{"d_mlp": 576, "tie_embeddings": true, "init_std_o": 0.0, "lr_head": 0.00885, "doc_mask": false, "dataset": "wikipedia_en"}
Each number is 128 + 32 x the weight over its row's rms, rounded and kept within 0 to 255. Layers, rows and columns count from 0. The size above them is the row's rms in percent of the matrix's.

# layer 7 MLP down (transposed), 576x96, rms 0.209, rows 137-205, columns 48-95
size [ 89 118 102 111 100 109  98 103 104  86  98  85  96  90  96  81  93 109  91  98  94 106 100 115  89  90 119  92 102 104  98  88  98  92 101 107 100  96 105 118 112 104  95 109  95  78 107 100  87 100 102 101 106 119  93 105  89 113  93 109  91 103 102  82  99  87 107  85 106]
[[114 167 144 137 117  65  93 140 174 173  52 132 138 112 159 160 114 110 143 139 161 150 109  97  95 120 153  95 144 179  67  99 143 143 143  60  54 152  90 134 149 127 140 137 145 123 200 128]
 [183 103 140 127 117 166 131 124 155 141  71 122 110 154 131  52 118 171 150 112 171 104 128 133 161 181 166 157  94  94 148 199  56 128 146 184 139 114 156 152  77 156 176  99 123  86 136  94]
 [134 118 184 160 143  75 119 122 132 232 140 140 156 167 122 150 111 153 190 137 118 145 167 133 154 160 115 176 106 161 140 163 106 171 134 164  72 137  70 150 104 122 161 157 165 151 126 117]
 [ 92 119 131 118 121  93 124 101 136  74 153  96 141 139 146  93 147 134 167 120  51 137 164 187  93 138 204 110 126 123 103 149  92 131 119 142 171 137  84 132 117 139 149 148  90 128 129 148]
 [139 164 132 129 110 166 125  95 124 117 118 159 143  77  69 115 130  76 115 110 117 174 187  78 167 161 142 107 148 120 150 159 163 118  89 161 150  80 124 128 123 143 147 194 115 159 129 110]
 [143 151 125 144 115 123 113 126 123 154 125 148 131 122 125 167 169  81 156 103 132 102 105 102 145 151 144 105 117 103 118 110 120 134 144  71  95 220  92 134 123 158 131 135  87 114 173 155]
 [118  67  50 137 159 127 138 167  86 141 128 107 133 107 110 142 113 141 101 125 112 137  87 164 151  84 149 131 121 143 125 130 165 129 106 138 140  70 125 101  92 117 177 142 141 139 205 116]
 [ 90 144  87 178 114 112 102 116 140  78 135  91  86 124 178  97 120  61 120 171 109 164 159 119  54 144 141 116 123  91 119 121 101 161 147 121  85 130 122 144  94 171 131 137 107 137 108 107]
 [135 144  86 120 138 109 128 106  81 183 133  93 104 126 153 164  95 109 123 166 154 164 136 131 145 194 151 131 101 102 102 188 109 132  66 135 144 169 158 136 175 152 189  88 102 137 149 140]
 [135 168 171 178 124 131 128 140 178  84 163 121 113 142 149 121 141 117  94 116 128  35 109 169 105 111 143 102 146 145 147 187 210  91  77 153 152  91 105 107 126  99 115 133 144 146 142 182]
 [ 64 106 118 175 108 114 172 161 166 151 126 115 133 120 103 101  92 149 156 137 135  85 181 129 125 105 142 129 148 134  91 139 177 144 152 102 111 125 112 155 130 129 148 153  83 126 112  75]
 [ 92 195 178 186 158 100 142  83 132 151 127 132 113 153  93 159 184 116 105 150 142 136 132 151 122 144  75 121 120 138 171 155  99  99 135 127 108 182 197  95 142  85  76  66 152  59 143  82]
 [111 150 113 148 170 118  77 139 114  81 152 177 131  87 128  89 130 115 107 108 139 166 155 160 134 114 118 100 136 128 118 118  90 158 131 125 115 141 123 140 113 127 135 117 147 120  70 145]
 [112 177 128 149 154 221 140 137 100 126 136 146 151 179  92 171 212  56  97 167  71 125 100 164 162 145 141 125  90 138  74 109 169 171 128 150 142 109 143  83 153  84  91 123 114 158 128 102]
 [115 144 134 139 129 143 133 159 144 106 102  66  98 162 139 105 150 108  83 147 155 169  66  77 137 147  97 122 167 166 103  69 128 120 156 160  96 121  88  91 122  82 138  84  92 134  86  79]
 [120 185 170 144 148 117 153 155 119 103 101 169 144 135 127 144 102 176 108 137 147 116 133 133  69 131 101  96 120 119  82 129 149  94  90 170 154 194  80  62 154 102 133 167 129 110 194 107]
 [143 133 133 109 109 124 131 108  66  77 136 126 111 124 137  91  71 200 189 167 151 180 132 192  65 173 152 118 137 153 115 104 167 112 103 148 116  92 101  82 119 171 140 167 134  62 137 167]
 [ 81  82 164  98 178 163 116 189 205 128  66 156  86 119 118  86  78 154 128  87 117 177 112 134  86 121  94 117  97 143 134  59 152  82 116  89 108  90  97 146 142 138 116 149 154 126 119 110]
 [109 210 172 143 128  91 206 136 161 164 117 111 117 107  51  91  98 102  93 172 129 114 113 143 117 106  95 141 141 138 149 141 132 189  94 114  90 102 175 128 133 102 107  84  81 134 105  79]
 [130 105 115 156 100 113 143 133 102 117  73 119 105  68 151  77 116 105  58 147 184 147  65 143 151 110 110 138 166  79 156 122 140 163 129 176 142 146 120 135 159 194 140  84 129  98 155 191]
 [182 173 116 168  83 174  90  64 123 154 138 101 156 131 109 127 148  91 130 138 153 135 151 122 142 164 114  86 157 120 155 121 168 196 108 132 127 147 154 134  71 110  39 110 148 116 146 113]
 [139 154 103  85  80  86 156 133 119 121 144 191 153 130  97  95 120 145 127 175 121 114  96  91 106 186  77 124 111  96 153 126  85 146 128 192 130 117 111 115 133 116 178 128 103 144 120 105]
 [102 163 140 151 151 156 104 138 118 115  60 155 141 138  85 124  93 126 114  90 124 185 115 147 122 126 131 192 100 133 172 107 103 150 181 118 159  82  88 126 114  61 177 100 222 120 151 132]
 [150 135 115 132 133 103 156  82 107 136  76  64 128 154  99 106 153 169 180 129 125 109 148 144 151 176 152 141  67  60 130 125 129  80 110 181 139 187 137 153 146 103 108 139 122 169 119 101]
 [121 126 160 105 118 126 158 121 125  90  99 176 106  91 159 119 104 137  97 134 129 105 147 149 153 147 182 153 101 153 186  85 136 122 111 167  49 133 202 136 102  98 176 165 146 110 176 148]
 [114  93 127 120 121  52 120 142  77 122 157 165  49 122  89  97 156 113 116  86 146 103 160 101 105 127 133 104 166 150 159 107 107 101 145  78 133 200  64 163 171 129 139 139 129 138 125 138]
 [133 159 134 130 167 195 138 143 149 163 132  77 180 146 145 111 117 154  98 157 101 128 167 117 183 129 126 122 127 153 127 123 143 179 137 128 108 179  58 135 129 166 164 148  65 124 134  87]
 [ 54 132 101 110 103 150 134 116 144 140 166 123 198 131 146 176 186 162 103 121 130 146 104 150 129 161 105 159 153 105  88 138 138 104 101 142 143 122  93 212 179  69 116  75 110 102 127 143]
 [155 147 111 116 166  66 146 179 143 112  92 103 128  88 149 149  88  56 149 120 125 106  97 111 121 125 142  91  99 135 185 115 126 126  68 155 137 114 152 165 132 136 118 133  95 107 166 119]
 [121 166 112 101  90 109 146 116 143  99 137 114  78 166  73  95  72 107 160 127 113  83 130 133 130  85 135 133  95 123 151 102 154 169 167 128 118  98 123 106  33 147 137 137 162  86 170 138]
 [136 148 112 112 155 127 185 111  59 185 183 142  93 113 128 122 134 116 169 102 133 138 134 158  95 146 127 137 139  71 115 162 127  97 106  84 110 152 132  85 193 130 114 145  74 136 152 148]
 [195 107 137 103 133 167  82 130 110 147 111 157 110  93 116  92 111  89 100 179 112  99 127 165  51 122 173 173 156 129 109 114 129  67 103 130  83 140 185  78 150 181 120  95  97 108 158 126]
 [151 127 132 142 153 118 135 134 135 138 138 128  98 120 104 138 159 159 158 143 151 120 177 178 146 113 137  81 140 111  91 136 129 147 155 221 122 154  94  53  95 132 147 151 165  88 171 164]
 [100 173 100  89  98 124 172  89 152 117 120 178 131  79  72 103 107 185 128 144  96 106 121 168 134 111 127  88 154  91  77  62 104  88 132 165 174 146 148 187  65 102  91 136 161 161 110  77]
 [107  79 108 104 120 119 118  91 108 128 152 148 170  81 148 136 140 160  94  77 169 161 115 111 179 163 206 140 122  98 149 131 148 117 101  53 172 118 117 108 139 119 170 110 136 124  57 139]
 [218 148 141  98  78 131 122 145 181 107 135 122 113 122 177 114  60 125 115 130 138 105 122 133 116 132  97 122 144 151 144 151  87 142 110 149 112 147 132  95 134 153 197  75 174 106 154 136]
 [120 151 161 124 100  97  90 139 157  87 134 117  93 162  70 117 130  54 161 193 200 104 121 204 140 165 143 155 130 146 142 124 154  70 125 111  90 133 120 140 128 105 123 104 160 131 130  78]
 [107 105 108  86 135 133  27 147 132 184 167 179 192 139 157 162 136 108  68 140  44  84 186  76 132 162 118 148  81  65 140 166 156  78  99 137 191 108 173 103  77 152 113 137 139 106 144 168]
 [117 121 130  89 132 131 152  87 101 106  89 148 120 139 105 127 143  92 155 117 133 185 105  89 100 177  63  97 148 165 139 121  66 118 157  83  72 136 141 121 217 164  90 145 171 152 107  91]
 [183 129 195  86 122 107 152 149  73 105 134 152 176 153  78 130 128 107  91 103  59 173 139 131  81 135 116 143  73 126 116 182 143 142 133 108 124 127 131 121 115 107  71  74  94  79 126 130]
 [141 145 157 153 143  99 170 163 183 130 148 128 124 126 151 130 111 109  79  76 183 175 161  65 127 111  75 127 125  49 131 155 123 136 137 174 138 110 145 135  83 147 118 135 137 155 142 178]
 [111 114 142 112 162 162 178  82 182 155 196 183 117 187 101 121 137 114 162 106 131  87 120 109 116 171 185 113 186 175 159 120  88 126  92 100 112  72 172 139 167 180  62 119 156 109 112 124]
 [167 150 139 152  71  63  96 169 177 125 182 128 122 162 113 147 151  94 113 176  87 146 153 136 145  77 117 142 137 176 142  50 129 126 161  75 129 150  83 102 116  79  95 179 108 140 151 138]
 [190 179 142 157 195 112 176 112 150 153  90 170 114 133 188  95 134 178 116 145 130 152 113 190 140 100 114 129 134 101  92 122 134 183 110 112 104  77  89 133 136 190  66 125 154 112 162 189]
 [129 114 107 102 101 102  50 156  79 107 146 172 126 163 146 132  87 139 149  87 162 126 162 123 111 145 142 116  64 135 175 155 135 170 135 136 122 126 189 160 123 108 151 118 147 113 154 206]
 [107 157 123 183 125  93 169 109 208 131 138 153 157 123 143 141 119 138 126  96 146 186 150  98  76 107 154 168  97 171 123 128 150 153 109 164 121 115 199 169  70 127 131 112 101 142 121 102]
 [125 111  85  79 152 105 116 113 132 132 152 124 150 215 144 165 114 121 104 127 155 139 151 129  51 209 161  81 126 105 103 185 125 104 122 151 148 153 152 157  94 150 114 125 120 147 156 176]
 [ 97  96 160 108 180  69  96 198 128 116 153  72 107 109 143 115 130 144 133 128 119 186  57 184 119 122 148  87 103 130 125 145  90 127 116 175 183 107 149 138  58 131 113 127 190  91 140 115]
 [184 125 149  79 126 117 119 146 159 175 180 147 101 107 123 136 115 143 124 140 110 128 120  92  57  94 101 123 117  66 157 112  99 128 109 112 162 143 101 154 154 173 172 115 141  89  36 139]
 [106 160 126  94 190 126 135 192  69 132 122 138 161 102  36 115 138 142  96 172 210 133 153 160  81 171  96 132 175 109 175 114 125 158 177 164  95 125 126  85 133 135 116 120 140  86 111 172]
 [117 195 125 117 175 161 110 112  74 128 182 141 118 137 143 166  71 111 139 144 179 132 146 127 132 196 104 125 101 171  91 130  91 143  81 107  94  58 139 158 128  95 178 148 162 129 129 142]
 [168 116 212 105 165 157 148 104 150 141 134  77 123  86 120 125  79 165 128 112 148 134 122 166 136  81  68 142 133 114 104 120 168 130 170 135 152 199  96 201 129 108 131 145 124  93 183 126]
 [134 156  83 105 158 116 142 155 123  98 175 124 159 149  73 113 147  46 102  69 127 120 101 148 151 140 103 127 119  78 100 121 120 142 186 111  67 144 161  35 156 147  75 102 151  90 111 142]
 [139 115  55 150 131  47 139 104 109 104 159 151 108 146  73 141 113 176 155  79  87 113 133 108 173 129  89 165 111  97 105 121 121  52 188 150 131 111 120 141 136 152 167  98 175  75 142 145]
 [160 139 189 117  72 130 102 134 112 181 111 134 133 113 166 103 106 139 136 118  95 135 182 101 127 144 158 117 117 148  72 166 169 166 117 166 111 145 194 181  87  90  91 119 157  99 104 205]
 [176 149  96 119 102 126  62 180 131 108  76 140 124  83 135 111 147 109 214 135 206  97 149 103 117  59 169 118 156 137 127 130 116 145 181 121 139  42  95 127 137  90 120  99 150 109 139 107]
 [140  36 100 100 138  82 113 138  93 140 148 147 111  65 144 136 177 128 169 166 133 141 152 101  97 115 125  84 122 141 115 140 148 163 136 104  84 182 153 156 114  55 153  94 103 127 135 146]
 [137 127 173 141  95 164 126 105 127 123  85  87  87 101 191 131 103 128 157 106 158 140 133  65  99 159 127 204 155  97 113 143 101 170 123 174 142 150 137 128 106 190 134 114 184 116 100  57]
 [182  85  58  81 187 180 107 131 145 137 123 155 139  88 128 123 153 186  86 147  99  96 135 100 103 163 162  95 130 150 170 127 171  92 121 131 199 122 131 141 149 151 114  83 131 102 169 150]
 [169 150 100 137 133 157  93  67  90  82 100 112 130 183 140 149  94 151 129 117 181 140 126 150  87 111 132 105 127 141 224 172 133 122 116  98 212 112 141 188 130 120 117 139 170 125 129 196]
 [ 93  83 186  84 115 115 106  84 139  99 175 129 102 140 147  64 145 148  86 160 148  69 148  82 133 109 168 167 101 147 107 107  91 131 162 138 108  87  91 141 168  89 135 142 115 160 121 106]
 [115 147 122 153 162 126 118 174 106 129 169 120 145 120  46 121 133 171  86  79 104 117 155 135 144 156 134 136 156 103  73 201 128  70 104  76 162  95 128 103  98 109  96 119 133 172 137 135]
 [ 45  99 112 133 161 154 114 149 186 113 127 126 101 139 161 149  86 120 115 126 217 148 127 100  88 134 112  85 110 102  72 179 133  86 142 128 112  49 142 146 118 113 125 106 104  59 139 164]
 [166 202 150 148 112 151 163 135  94 148 160 128 159 118 180 113 136 132 142  67 136 142 135 127 105 134  86  89 144 116  77  97 154 138 105 158 131 154 157 116  84 133 148 163 136  52 132 177]
 [157  43 189 141 108 148 100 106 129 105 147 119 145 131 117  75 121 158 115  74 201 132 114 145 118 153 158 130 150 106 172 125 144  97 138 115  96  95 157  98 176 131 107  84  76 163 149  81]
 [172 146 156  92 147 127 119 194  89  99  99 179 113 119 137 188 124 135  96 109 132 106 134 111 104  63 174 105 113 125  69 165  89 153 101 113  90 118 113 104 165 114  97 108 136 127 133 139]
 [107 138 130 121 115  73 124 111 222 130 136 185 154 123 126 111 117 146  90 110 140 144 105 127 110 127 131 140 182 165  89 103 126 178 129 148 157  70  69 161 113 110 102 123 193 145 107 157]
 [116 180 170 205 123 128 158 154 136 104 129 118  94 101 120 119 135 120  89 146  65  81 128 167 104 119  98  92 124 151  50 116 171 111 110 101 156  53 133  99 140 154 120 159 127  96 129 145]
 [105  98 188 117 111 111 103  86 113 184 138  93 201  90 119 108 163 174 111 147 146  92 140 147 122 117 103 130 137 162  61  98 163 146 119 161 113 113 135 144  86  90  81 106 177 173  92 142]]
# layer 7 MLP up, 576x96, rms 0.222, rows 138-206, columns 48-95
size [107 106 108 101 108 101  95 110  98  96  88 102  90 105 101  97 100 101 106  97 105 100 109  89  96 107  94 102 105  97 102  97  97 104  99 102  97 102 120 102  97  98  95  92  97 105  98  92 102  98  99  99 105 100 102  90 112  92  97 103 104 101  94 102  96 102  94 106  93]
[[115  95 156 122 130 154  93  55 138 130  66 119 188 147 113 108  63 132 135 112 107 148 103 107 213 135 149 142  61 126 179 138 108 155 134 176 132 156  94 128 102 130 146 114 118  93 154  98]
 [139 145  19 119 152 119 137 154 158  92 167 124 119 106 150 181 110 128 101 156  99 114 108 164 152 125 218  66 127  77 107 124 105 126 144 147 119 113 123 137 161 146 121 137 115 126 105 170]
 [112 131 115  84 142 100  73 150 139 103 123 200 152 149  98 137 123 126 185 150 132 102 142  81 136  93 206 134 127 151  83 145  87 110  63 138 132  85 106  95 135 171 107 157 128 178 135 107]
 [131 132  89 120 134 100 178 141 123 129 153 116 183 175 152 106 106 162 115 157 175  60  47 162 119 137 115 145 116 154 126 104 126 152 187  86 129 159 121 111 144 123 135  98 158 175 115 109]
 [ 98  79 153 138 190 160 126 109 146 140 106  46 106 145 137 140 115 162 120 147 109 171 124 169 117 138 133 177 137 130 161 130 181 164 167 113 146 125 146 105 124  90 158 109 114  87 120  85]
 [142  62 113 150 113 131 111 151 125 153  86 142 102  82 109 135 129 120 199 128 153 151 145 186 110 145 123  93 116 119 156 154 103 154 146  16 124 136  97 130 163 118 173 175 100 199 123 141]
 [ 70 144 170  79 145 157 120 151 151 167 127 144 186 137 126 142 149 140 188  90 165  44 100  98 138 118 167 107 107 183  94 112 168  92 154 158 160 105 133 112 193 118 119 142 126  75 130 165]
 [119 158 112 125 190 167 124 172 127 108 111 118  95 189 143 186  88 170 142 128  98 117 109 137 146  66 158 110 151 105 162 125 181  60 100 118 152 165 137 136 125 133 116 152 138 127 117 163]
 [ 86 167 122  51 141 136  87  99  94 199  95 139 164 135 123 180 119  93 184  49 134 148 118  96 115 105 137 138 139 107 159 117  57  93 157 158 129 140 173 141  90 146  98 162 126 111 134 109]
 [124 125 189 104 140  82 118  98 106  87  99 127 190 138 137  98 132  95 146 171 101 135 148 154 148  91 122  98  96 162 136 156  98 180 174  87 145 152 201 172 126 145 179 105 143  81 160 193]
 [130  51 104  82 116 119  85 140 159 105 119  76  92  92 155 140 110  93 121  68  58 111 118 124 130 112 146 143 124 150 139 121 220 180 169 137  73 115 110 145 131 115 141 151 122 148 128 139]
 [ 87 195  88 105 152 119 135  80  82 106  87 169 107 120 128  97  99 137 193 142 153 120 116 149 187 130 206 122 133 156 128 182 122 130 162 128 143 166 121  97 162 108 180 171 135 166 166 126]
 [112 131 186  91 158  76 170 120 166 147 118  53 128  89 176 115  76 139 125 138 153 120 119  79 116  78 147  97 111 125 130 181 123 117 146 107 117 129  88 125 134 108 123 103 113  75 112  83]
 [150 127 179 164 134 101 111 128 159 147 125 139 131 136 119  87 129 110 112  76 104  91 128 104 107 106  91 153 101 131 151 142 126 156 132  54 111 188 125 146 105  36  69 187 141 143 101 116]
 [159  83  87  94 107 145 153 144 210 135 132 125 149 163 143 122 102  82 143 114 128 150 137 127 164 118 147  98 103 160 138 138 114 102 192  96 113 119 132 123 133 100 154  67 129 167 165 114]
 [155 132 113 105 147 180  84 167 124  97 116 121 162 120 125 133  91 131 127 123 141  81 155 142 187 184 105 181 123  76 133  96 112 141 166  90 141 148 145 154 168 128 121 160  71 176  83 110]
 [144 172 142 150 169 103 161 121 172  72  79 186 114 121 122  64 102  77 139  87 139 181 120 117  87 136 124 124 130 142  93  91 132 113 144  35 111 128 177 140 145 161  98 150  95 147 139 113]
 [155 124 171  81 138 131 120 162 121 120 142 155 131 107 160 196 135 106 189 107 106 119 161 137  98 157 161 102 156 128 119  95 158 103 126 104 173 170  96 138 176 144 111 165 250  94 138 155]
 [144 130 116  33 177 123 137 109 130 117  76 162 212 194  89 129 151 135 144 102  66  97 129  95 142 142 116 138 121 140 127 162 144 153 118 112 133 146 103 145  71 128 113 215 102 104 155 167]
 [123  85  97 186 184 124 134 113 115  92  94 135  93 110 228 100 124 111 157 127 132  95 150 114 130 142 109 124 178 141 105 100 145 101 144 161 104 129 129 102 160 190 163 146  86 140 105 144]
 [131 109  57 142 130 118  98 143 160  97 125 159 201 103 116 147 149 142 148 129 117 173 145 125  91  88 108 128 133 109 183 122  95 208 107 103 151  84  74 141 168  77 150 150 130 172 173 151]
 [132 107 103 101 174 148 139 118 140 124 161  59 116  96 137 207 107 136 116 122  44 125  99  91 115 147 114 156  97 116  55 141 186  98 157 130 173 187  78 120 136 148 102  83  70 126 121 107]
 [ 95  96 136 134 129 177 121 130 119 172  47 140 104 138 112 150 157 172 130  78 202 119  86 106 132 107 130 122 161 140 129 158 139 121 143 130  91  87 143 121 191 139 140  84 103 152 120 110]
 [100 129 107 138 107 135 186 162 130 162 104 122 154 178 118 125 165  54 203 113 122 123  99  80 130  93 131 109  93 107 129 172 166 165 140 113 150 143 146  88  96 101 148 140 136 179 149 138]
 [123  83  86 140 146 132 127 118 178 130 117 127 128 101 176 130 171 138 128 138 114  92 128 147 146  69  48 130  89 152  97 120 107 138 147 146 105  87 147 105 140 124  87 136 105 180 120 116]
 [148 137 107  99 185  99 115 133 128  93  94 127 146 102  65 119 109 177 139 139 104 162 156  92 116 158 102 105 104 115 127 188 138 156 115  88 125 133  93 218 158 153 152 171 120 195  78 160]
 [164 101 117 135 139 123  97  94 106 184  93  92  56 100 166 139  98 146 154 167 133 111 119 141 147 103 200  78 179 119  98 107  88 160 149  79 114 200 156  44 104 112 106 166 128 176 156 103]
 [ 44 119 109 146 117 128 135  92 113 146 185 102 119 158  94 141  85 140 149 114 201 107 113 113 175 134 252 166 192 142  87 127 134 129 156  78 147 154  91  79  86 148 112 150 116 117 131 130]
 [171 114 169 158 145  90  14 117 104 127 140 107 175  63 184 171 135 103 107 147 142  82 125 120 140 174 141 117 114 131 104 133 157 104  71 121 161 155 129 158 124  95  94 124 153 193  96 143]
 [156  99 141 135 144  96  98 138 123  92 141 143 177 118 120 110 102  21 118 120  87 157 148 104 129 146 159 148 116 126  75 164 120 164 103 177 153 167 125 105  96 179 154 148 128 128 161  51]
 [104 134 119 140 143  75 123 108 141 119 153 163 165 182 102 139  90  98 129 131 122 172 139 117 138 179 159 130 108 131 112 159 138 104 129 135 111 130  84  52  95 114 153 111 116 156 131 124]
 [143 102 154 178 147 150 141 121 153 137 160 146 129 124 119 118 108 103 101  93 130 114  79  89 100 160 138 156  79 142 192 174  81 166 144  94  73  97 131 158 150 142 100 116 102 122 133 169]
 [141 161 169 108 115 165 113 107  97 134 104 150 117 146 157 102  86 189 174  86 111 116 137 150 200 131  82 146  91 110 108 160 110 196  93  90 157 162 131 129 110 139 135  76 112  89 123 110]
 [157 107 161 133 142 108 129 138 146 146 129  75 189 169 138 140 177 162 146  92 135 108 148 140 113 175 152 158  80  93 131 129 111  93 121 176 108 121 120 146 144 126 118 144 150 209 160 116]
 [142 176 163 149 161 114 145 135 139 119 101 171 132 136 169 121 154 140 148 177 145 130  49  96 158 142 166 158 119 155 184 116 181  93 139  75 134 107 130  65 121 129 124 187 139 136 142 111]
 [119 117  93 106 112  85 136 133 146 134  88 137 143 160 141 146  99 213 171 129 128 150 117 127 192 144 138 116  97 155 133 112 159 142 146 109 134  98 123 181 197 189  25 150 177 148 141 165]
 [119 132 117  96 168 145 114 112  91 141 115 130 156 158 133 138 159 131 192 169 119  99 139 155 171 122 114 146 124  70 102 150 144 175  77 147 181  19 101 156 115 136 117 205 198 162 151 101]
 [153  80 135 142 191 121  55 166 182 170 151 120 185 115 141 112  75 149 135 110 145 139  72 110 151 141 149 153  77  98 123  60  83 165 104 143 156 151 134 109 180 118 137 131 135 169 123 119]
 [177  72 192  57 137 143 110 131 120 136 118 143 125 194 111 155 129 128 114  99  54 153 138 189 123 120 140 128 107 116 155 106 150 124 126  64 126 198 124 184 143 146  59 107 129 123 102 113]
 [127 139 106 101 180 185 154 141 134 155 162  91 101 135 172 150 103 102 102 155 190 171 105 135 154 108 124  97 153  40 128 184  76 124 115 108  74 137 132 135 112  92 182 145 108 144 123 144]
 [126 152 117  79  78 103 173 121 151 145 146 128 111 116 105 104 123 164 169 121 167 117  88  34 115 158  78  89 152 143 140 145  89 191 153  89  94 125  83 214 106 100 150 118 117 162 101 127]
 [170 152 114 177 178 136 123 150 153 125 115  81 159 113  66 127  69 144 137 184 126 147 141 122 136 156 166 138 120 119 115 191 143 140 101 224 136 152 138 103 133 151 152  70  80 100 138 156]
 [136 131 143 207  68 121 138 104 150  80 140  89 148  88 127  87 116  77 118 116 127 133 140 109 102 112 140 166 213 156 126 152 161  86 134  82 162 137 121 134 114 156  44  77  84 158 126 171]
 [164 150  88 123 150  92 121 129  89  94 111 143 123  90 127 108 154 111 160 106 136 141 135  93 151 155 187 167 148 145 117 157 186 171 112 164 110 109  89 170  52 124 117 122 178 129 151 111]
 [133 131 179 105 171 148 150 192 109 105 107 140 125 109 132 168 131  87 198 182 120 112 147 151 186 162 118 113 132 147 129  95 154 117  92 129 151 164 111 110 195 142  71 114 148 117 167 176]
 [104 129 119 159 114 178  90 110  57 171 111 155 135 121 159 143 110 121 139 140 127  62 163 160 189  84  89 171 126  98 115  50 115 152 159 131 180 151  99 159 136 122 144 138 126 140 132  97]
 [121  91  98 130 106 159 202 141  78 123 122 117 203 173 103 146  94 134 121 215 130 118 198  96 114 151 102  96  83  77  98 127 108 139 161 121 117 103 112 127  88 133  98 111 125 175 140 103]
 [ 68 142  96 125 175 108 124 134 144 124 138 108 107 151 184 128 174 117 167 140 155  96 153 121 164  83 121  96  98  79  75 149 163 127 137 196 105 183 132 189  70  31 109  93 116 126 126 142]
 [104 100 128  87 155 125 123 102 191 136 161 106 113 150  97 131 116 141  60 152 133 110 138 141 150 187 119 222 118 142 120 162  97 141  77  65 103  56  78  54 113  98 122 133 140 104 130  95]
 [107  71 110 116 144 115 132 123  64 151 167 111  92 154 139 121 122 122 153  76 219 121 115 121 122 126 132 154 202 143 129 137  81 135 126 181 132 126 122 187 148 195 128 113 106 145 173 155]
 [130 163 103 150 119 129  86 155  75 177 149 157 156 170 136 167 157 113 141 184 159  66 121 119 120 141 177  58 179 104 111 141 138  91 154  96 150  53 197 102 101 147 122 159 110 133 107 130]
 [130 134 186  58 140 133 155 143 108 127 109 101 126 134 162 163  84 100 189 197 150  94 134  94 150 136 143  94 128 155 123 124 145  67 110 136 184 152 118 152 132 120 168 129 157 165 114 128]
 [126  90 132 139  79 184  98 134 112 156  77 139 123 112 149 140 138 103 129 194 101 124  99 152 101 141 135 148 168 141 128 156  94 102 108 131 105 219  99 112 160 138  83 164 158 124 135 109]
 [ 95  94  99  86 160 182 170 107  99  98 120 148  62 151 108 157 147 106 145 160  84 145 150 161 132  90 129 158 143 141  96 139  92 148  76 132 118  67 156 150 149  75  75 150 148 133 164  73]
 [151 182  78  76 129 144 135 142  97 108  87  99 174 111 106 212 143 175 137 159 130 113 187 118 160 113 101 172 192 146 115 159 136 135 147  84 110 141 149 119 101 107 182  84 132 120 141 108]
 [102 192 177 101 152 161 109  94 179 171 139  87 172 150  95 103  90 141 149 105 116 105 132 113  79 140 126 145 108 129 148  95 142  67 128 144 120 125 158 100 139 155  74 213  77 116  95 138]
 [ 72  67 164 132 202 143 137 167 197  49  94 127 104 169 199 147 129 106 119 137 197  98 156 139 155 103  79 191 110  47 152 132 132  97 122 178 129 130 109 139 156 109 184 144 129 128 128 111]
 [127 201 133 153 143 137 115 107 112 104  80 117 101 147 102 120  97 132 186 129 147 103 108 126 162 100 119 170 131 105  85  90 121 138 113 149 151 196 152 122 123  95 144 100  79 101 146 131]
 [100 117 120  59 151 140 122  63 125 132  66 144 126 122 163  69  90 100 126 170  85  99 120 138 117 175 155  62 128 140 191 103 131 134 115 139 123 159 121 128 136 172 139 132 208 147  62 192]
 [120 128  56 120 144 111 132 170 143 130  78 159 144 145  86 154  87  69 172  63 128 139  96 146 142 113 115 119 169 122 147 111 194  72 135 135 153 201 179 123  80 160  78 121 102  62 113 124]
 [ 84 140 193 129 181 161  89 104 116 161 137  96  95 133 135 124 106  93 140 148 158 131  65 151 148 150 215  91  85 148 131 114 107 103 118 106 183 143 134 133  97 136 118  98 137 113 118 166]
 [203  68 115 143 118 101 104  98  82 157 161 100 136 147 144  98 111  83 118  93  85  60 147 135 132 124 117 189 115 141 124  66 101 100 104 106 214 135 100 132 102 161 109 152 175 136  98 177]
 [127 126  52 110 147 138 118 105  86  60  37 114 129 151  92 183 159 103 112 112 153  90 129 128 169 104 126  76 154 107 145 140  91 156 128 125 125 153  99 115 139 159 161 125  83 129  96 124]
 [114 130  97 108 148  87  81 155 137 139 149 105  82 149 165 158 105 133 167 175 104 166 140 151 128 102 134 156 141 190 119 132 115 165  42 100 141 149 101  97 120 165 164 117 175  93  95 122]
 [132 155 132 116 146 144 103  93 111  98 151 146 140 161 219 110  85 158 181 157  75 165 156 128 183 110 123 120 106 126 105 131 122  94 119  95 104  91 108 158 131 102 143  83 130 128 180  82]
 [159 124 158  82 180 119 119 128 145 168 112 108 141 152 104  98 101 126 157 115 109 151 121 126 107 174 109 127  58 161 106 132 191 123  66 126 159 161  93 108 142 112  80 115 127 148 166 160]
 [112 146 152  84 133 106 146 132 132 109 164 132 139 156 120 125 165 121 177 185 171 175 114 166 205 121 141 126 163 117 146  93 113 168 104 181 115 123 155  97 171 120  39 124 117 131 133 108]
 [180 125 107 157 155 116 159 111 138 167 129 116  78 151 131 140 148 158  79  55 163 112 164  62 124 120 220 200 109 125  86 142 131 136 114 101 117  94 109 164 137 111 129  71 165 115 163 144]
 [163 138 119 177 163 150  96 144 112 109 140 114 141 159 123 163  70 181  79 131 176 137 155 177 124 147 129 140  51 129  87 123 125  82 154 123 124 121  96 113 130 189 150 160 125  83 167 131]]